Weights of a small transformer language model: 1042M tokens.
Each number is 128 + 24 x the weight over its row's rms, rounded and kept within 0 to 255. Layers, rows and columns count from 0. Numbers have three digits each. The size before them is the row's rms in percent of the matrix's.

# layer 5 MLP down (transposed), 1152x576, rms 0.0856, rows 479-508, columns 216-287
099:152108098135184163125125153116105138129151127139113085147066131123168145129160140158144109088136116150116168124153096145120109135145121114123135176099145146144142121103126095080102176110156134139128139128131142130153
095:150135101115137049109130141086177128146094085161146145137155141083119098157116105147106170130169075153112158149144115131098159144110089144131107142205130102097106138154130108142091169119155199142103161119136106179136
100:121135162121151153101138186119121131126067152141130136103124123116115168126108124057115169148095113104157106093075124167132169156182125165156119145107138147150179119125120126128118094178138141106114131160168125163107
103:100117160148124142150136161138139116144130124103132139103080127127172121139114095121134173153106134131117119122137163090130140128130099140135144112092120105116146163097129117138161113106145143125139110169126139116124
101:112124122155152131133125094139092086149116159097149124133119118120100148121122086118086082108166154082113167138133171124150128117122116137098121138122111156127111132100144130124147115177121159151158134104105143106087
101:101130098098095109128127092114109098119140099143088169107118087103163158090132139112122115146156122149133135079161112113122085122133119084101131136053101105161140114166091077111122119131138139132118106112148093111086
099:165148082150115170119136106108123142083143145137150110139131161089097156124172116140137124121135069126130084124172136138104127108120145154115141100140149157119153164148147128144165133162098135131133181131119127116120
096:138155109162127127166135111130124112107114134142191135114150079142154055075161087142171137101114188151163115162125107120143103142121142169157107133079095117140121139130150060115146148130148170108087138161189130139095
099:169098085172093138124121142156072130137115084123109101117187130148161164179120075130107143141155150093119162089147110149141138150139168122093121113191127174139153109117113133114135113149109091117143079141153109142177
096:123144155093125135146118162138142152096076139146129135148089097140128127124083120133122155124148187131103144095148131156116149144135137100152102158022166115127141113115182117130126179124146132135157135156128167154142
100:118099158139113110129092126142120109124131121105149117139138134106104135143086118096115087128124147126108118118162092159145134165131115145141158124203118123149133111132160132145098070134130105118157100145157132107106
107:164092128129158104145111147092085129064120109076123104096138119163120147170133134108109155121152115127148104132131173118101107131134111149143115147148117132114070119107133108152159136134158158115154142111108134124120
107:167131103140132146160175115110141101183118178167133096096162145100097138168149130140113166113135128149105161140128150132166121137117106097115130159164091117092162131108118121133130141119131097123089092113096142126110
101:122147146121109160184135137171100129095153165108142164147091139175158118114159090149122128110152141166150089157142130176135148123167141120109178134155121154119095141128159114079171154125169102119095161163127136157132
106:112081086153127104165175089129121134126099142164152101159120149107151117138109137131122104167127131171161114123126157174125156122119147100158158183199129145077069133157105135099147163096116083098176098061147084165129
097:113129116119144137133125112112164091117125125141154114125155126094092183131145075120102093112122122118114141153153121109136140105171147144113117089042099083145134142160100107105134175093108099103152107136116147148128
102:096112135130157116166151161122179126139095124152132162120104118189126112156137114134145142117128164106168139129078119159163147173175108106147165114146131155141142118145151135157155081067084174126100103126127102132134
100:152144088107104150091109152156155138087121121126138114152118115132110158102129140125130115137221083123171110120128104145119120137153143121105142141186095092119124163133168154122175165089159110154149161116120189071090
094:079127117115105153107111142133112134139147111083094130140143089098114137121120119127121105111143114139117150135123129146159129115105120162117129134061123086121114096097113112119118082105114130131114139092148094118126
104:089165121185118095141108151149157128137095113135161122126114155114163124162105101126134119136155133094090140165114139141140135121160126125119095136152144126154161175097113160169162136126118131115138120127111126110144
106:169134147122131154135177149152139150113150150103081146089130061152095118102156066123083131142109165114122145135095157091098170165129113123121138087144119077155155090140132125143131163115140197118116113102099132140152
101:118121107062133148165124084100087115140150134110128124141084134165165146074161162100104065176157167114104145110126168146153108139134115099122132162186158126124141119151108143123106137170141147139114056100093134115124
095:132181093121136133158148097104098128142164089167147129117127147129146135145114120161126098133154145114155175167100129128085131138139135140097101139195158131143113073120123131119114122143093113141143158120146119098134
097:133129147088145102132099129117172150144123109167098101117157132144074129124114110114141150133132183154140122178133105148103084170122127148141117130162117114141139108161103144133087138128129145128177135106123118111110
109:105106119144120100136144114123124139151129143076148177120129107106121104141170125201116129115113178115145121148145101134119154143151138145147112173121127156153174182157107126130124096150126107150127158104154134138099
093:102139158165131162116077161138117159161108148118149153129119111123107154130162163109117111104120144121105160148154123163116111150159107137116121132065114113121088148100155134115127135119101132153138120145090119182114
096:113164131102118132125127127161121084171136116122111100138108103134124119125080115103141137107142114115142101117117114088151113174141128104135099114071149118094123118124115135127145121128096098169133134139073093119153
094:126148107136121090125112103104095110132131171125159124136093111126104117100087168142104125144109132132087128103089161146116089167158195116119121113181151126102141142108122137095136091154125119147117102109082119153159
108:114141137091198105093155136150159144080159112091117076127144104123115120175135097100147129124125110150135167137098144100124160153145109108144113148090121113145108093130130143107162164131156121135143138089168164150146
106:128059143125134130139135131114130104116118132166136153114136134122100112108142123169131148120142141124161178149123126118099149134171108119102116069073111178145127097152105157122128139119073124114110142148110131142106
# layer 5 MLP gate, 1152x576, rms 0.0604, rows 480-509, columns 216-287
093:174113133123113146170092139097135152091152131126099130148094083174133154160108136128114159089125122142119118167133161135134135141118124121088112157166112096112101114164130125126118180157167133147122149148141104153124
099:151131150139151155122175201123130141180183105111145074091137132111109107148127113118169173159092143118140143124096103106155154170127140129158106145138174140118152106077146123104136122095135135122190154147103093181153
101:111156138123117097127117129129093131150124113129152101117165145135102116109155106150104134082155170111146134086104117135110140157138121116157124129167134076138140151122160110129091129138151134128137144118118146109124
102:121166124130132153126146165149103191168125119106125117115139142118137076105136152123144111155119152146148112121154164139164114177084106083140158181138146150117138163127105112087156108114131126111110146151151113100136
102:091153111130128136113160122121180142118066149163161092125113135096157151099124116147099133133132162114150146154173169123139123128176096111120157107136167115147113101109121124156111170120168151125141146111158117140070
099:149132150145127132121178126142163116135117154127127079126172116180127098121123133110138117134143155153116127074090096132098168128100152119120175138105123119149138124147158121125126094114139154148121146092103124157093
099:119145136121103139089126129114117168127169142097127133142130142087127152099142117167111158115135130106141126126110113122155109144115171142142147120098169097083120106138166121135142151115142127081152127066093122128123
103:107112120156106118102149142171113110126143098128171104157083107155091116127142160128128081104117148095140125125129117114147119109150110097141128123133152091175118156156097184158126161115128154124169088125109125152111
090:120165100136091125122130147137113158140158131166158120113123146114145096112118135147110159087136169142162129126088124141145138152160166152151139145132118101168126113140122106106116114122128125101122118164134115119139
097:131092166150148138146148103108134120148118100150117104170102113144125137123149190090119118175074128102146120098138137125099129131127117121113130133109127156119151089151130142119134089152136141098132135109157141118102
103:126129113153114148160141134114134109127141130101142121131125133158127134103127136126123085180155120110146098170133112141179105093111101097133137094133163146145115092157078092156074120123138091147167110163121164091148
102:162159112075128131172150121122141102158115090118132121157121146108144136145106156149112143163142146113140102140125134149123159145112124147108088079141187131181095107176082106108134139116088109153153141131105097113100
100:133131095129114149153117119112170147155127159156120135153133139119103143072178124127106108148101171102145120148069135142089107150152136094161140147150137117128168145116149101147115091098171133111155149124091107129112
104:089145110109110092120116154173124086098146082141164119140137131091131152146119114125117096142142104129117119154118101138124145155093126136136151143150129108138091120129096147115128112173142142159125142188102080150115
100:091127146175110098082170158098099129119105159161128152091138067140148132119106150165123095184157124102124104123165146123102130152147137137122166141173141118136121151187151098106127149120091158090131126130157123116124
098:126121147111115092129146094123124106137120159102120094164167096141147108107138150168144173148165120153104107103122131142120149146086159152107112112112154124142139151138115139149124155095129144126115129124187087136116
097:089119098172117126159181125108143150112087082139106146118143079134074150138123153141158145089147181085102104131117153158126113158104140125128161126129116173161143075141144178146116146127098129128130103195159102122140
095:142102134158143173134136128161091144088161143128101150182116155118114154115139165160147098084104177163121122158127124040132109107127153151131113142160133094097161104139151121128127117105081141153147157111079158140082
095:073120103135122110115127140112083146148165113080132120067172140142164127104160137150133171118099084130150130139114125114133124136152108163156131120166138126063112124095131168129146159137121142106153162111124174145083
103:152130135140145136136139132136123150157121105156134149096134132139099091117126121115125112101147141130150080166098145119134128139131114134112125121155142147085156131072129156138135102124135129151141132114115077157101
097:060133166098132112153105086110142127129116167121188136092118130089108144126135143122137117083092143107147129105121128096110120151109144144107110102150104160137131134145129109100128108182059168158177141158144060080127
094:158127129101138108115110103124110120131105133166154149121125108160130112103172068134185163141098146195133105122159164137065151148120152159119123165079159144116121108149134123085140159087135151118134110188121135139121
097:144176095144078070170125120146094177138150129160101161153180120151116137140120103119129099097145105115115170100126134143142140141134116127122123169127147142130138114172135123104080138120153140134132134134113150144117
092:129133148102168134138142152103153101109152148093110131117158133132091121135097098148172106127100116145137127057146144134093118109113103117110115102081120155160153153127163103169156122137120153132124088147081155117136
095:129122127069100158133092163100120161085119131136152123145121116142132131174119158136151137113128138128113114179151138116141096113115132095099126163135146135127110108114178147139109113123102154149083086140133096117119
100:082130129120128116171103152141150103146116087179125096127159125105123140092128132155141110136141176088080113112110171105167139154173128167141121113168139151127141117148141150107085138106133125077127107134124149155147
095:097124116146089109144100109142154089131142109150137147128107141088121132133113133180171114148121124125126125073101142143092082141079152108130119108126161110120112131119121112150119126107098095082081099148125100104172
100:074099094116117129132118120137159085154170094139099155140106121092067124136114159115169120139132114129141130109160160108138140137135109105131145121114098124140139136158091122151110090128150119125135146164164145119162
108:119076102127139127123116113116151101134142153105115133112088125116143160151121137169149139138107158123060085132122087114145158123107141138105149133093160141172138112113087120094112096090138132119111106094156125098137
101:099161098101132115169137150090120138104115132109142129175114143169149152076114141097155080081145133154138145122077165117139148150092165152139100119173118151159143105144116166152158141078134149143081115130119177145106
# layer 5 MLP up, 1152x576, rms 0.0641, rows 480-509, columns 216-287
096:136157146146124191098081106155113170128124152111140101106100169113087139124093174090121145090115134119105107120157174163149152116112135126112151109122112119103157150139133158079117152142130122123082111188103104146084
098:117150121107154114097156150126091139104132102115118118060147139131091171117152100175103134173082131125114116137132104158124188139147111117103133112129104132158115124127146129142158095148150143161171144155112103091144
104:130114186071130152141128097135194080100120105132108158112131122141129150131147145124138157167077106130115087105146131136077129117134146144118142124139127109100088128117123135109112105135138175125130161067109131117170
106:134130107124108119123139112132147148106173158125159126135113148132112161129166114128148124092170093108082179140176184137120117101129137122108083143168153134106158094180159108164139160168103143144182090119128154158150
101:139146109079159136136108136108139110154157049104127137112120168136108143114142142121145138146106122143130155139112157111138115107136158145137167147116123104062136111161104138089154146130100143130054123132128099112123
099:126127105148128138093150147108154112119185116125141151120130156115107162121112130113137128126125149132151146188161137137117116104118124125106133103076142137145121104122122116147125144157100110105115182139113098141097
094:127100131154111100090143149137126114118110139138127108103158085101116105161172168112140175135109120136193104139102118106129176107132118148150140140133115155168130121143124120079143120124106132163127125135124113118104
103:095128140132102125105127133119145121121133095126160148131110143097151128138115129099120166127095092097110148136081098130139118145075136163123104072143128099130146136130152143141152115140128116128149141117153096132144
092:146131121082117139113114156098178114119106112113127146104090150119097148133137129098129127161163074118093136165131196101135177131141164158123134153086139127126109099114119104129141156132116082075099086120141149114137
097:138120171096143118079106122130147124113119141126119163126147131153094150082136142058122139114127121153117176150128112132133141152134132103114150136108152140131106097114105160081122105129124114141159106104076104139121
105:127127144175113108161146115161118145128059142154117154121159120146151088123144136149163151125117130144109132082116101091146139159172145081115169085124146119171121130129099118089173150123106152086168171115184113116136
107:142102108157117174157093149148091138126129160107125142058120122160121157106125105088121086124127129179121167172140114131143142128170149117117159141093079134124157144101119152127119106143154150118128085093114132113164
101:117136138111107167146178120114106126129140131096108110129093125149121133125081141103091084120132134135159123124208151146079131096146174122135141142132142152150105159105137092078144152131133175077075116134147106138108
106:144095153150152171089167115101155141133142135101080113110130150115112160127149100186168087093126143138098164151120142142160122132167136162077143104132121127131105168119136147156086139166138122131147111153133181148144
098:087151108111108098100102144145131155156090159105160144081138108135098096096090090128143143153109149120121145122127126098118139153110121117116128141103107161153088141127132108115109147104119138134152159158104124095100
102:142149156123137135111090129120169098111155135134134183145113138122140116132117105137126154128151150090166113118185172155143150110191127145131135160126148097136147126127146098114130121108118146119132182091128128138105
103:106158127140088122148111141131128140099160120092123144107127149171165158141140178126088102159119168150128135142104084131130162107145111112109114128110055158138170150123118179153123147148159097121125162102154163123110
095:106096136134094132145145092124121139140111154121144130148153115144157154125127101157117134167135154076154147135140140131108215119113098119125135121118139126124108147136140144124110122128171128157131155135118070126139
096:138165124147130119113127107118139127143136104129110116133113158120133129131108141134163102155159127167149118087191161150120164119073113150101106125086093141151174162110143142184126134122106139136161149109130103125101
102:156145119121151131176134137139131133155137116127141124152094143141129115064133125110126110121111127145118161091127162124094148128140113143157160130088129145109123126090128100172113124109118109090142101117170120131144
097:101118146165144155103126088124131135168151113116127131117119116106111119107084140157153095149146111125116109138155122133184137132131147138139154089116126122115149110133118145107111101122091103144077166155110135141118
096:113087083141145099127132120083134158123131134151087088142139163127088092142125151143137094103142144124134133160107093124116119164143108105149150092091146108129115124115112089139125097118143149137147084138140102102132
095:137089105105147141123087148137126116181144154103120121131148141093153141132147194141137118166121141126134156110110140126147102123144156129098133120133151086159148099147100088085142156099153107133124135145148072090150
104:121119140097126140153131113100149147118115137143131107121104148152105125103138142158118129103107123131121108137170138141169136110129122131085126114116142129113125128145137123131093116134190147156091132109143167160146
093:151140158142115132130151134118149115096093104148181108095160153186140128127090139142104124148106162112116119063148153134126106113132161154145097077121100141191136105139141169141114151139125191118113121138148116137100
102:113175096129089142185155129151088159109084125136133146139122173119102121129093114132133098135126110075098171099125095115091134176151136131111147140161094144152171136094085133125132162111128130159117135166121094145144
093:119139111127092115106086096108123116134087145093087136154120155146090112116114112122145141115132134136110109125117136158154104121093167114127146136166151156114174096132142131114140095130151090118128109159116095095121
108:157114133115120097175143149158132117108090094133149105155167089157133141154138131176126109102154147120155142156125097131137142080124088084107141129147132144143127117122128112130126090127135169131101144128104162143084
105:139117131110133076111176130129137129135097118125122143129150126157130124114110118119123110144127130135161134155117128123141192160127129122136145089113137170164098078167126127128165122098127129131085107115110135133110
097:159130127139149145130153130129140127120079186185124130123142144164126130124133139161096160136147093102139135086157132191120150135184166102091119090085113151144120133117151110115121177082102157143131122159134148062111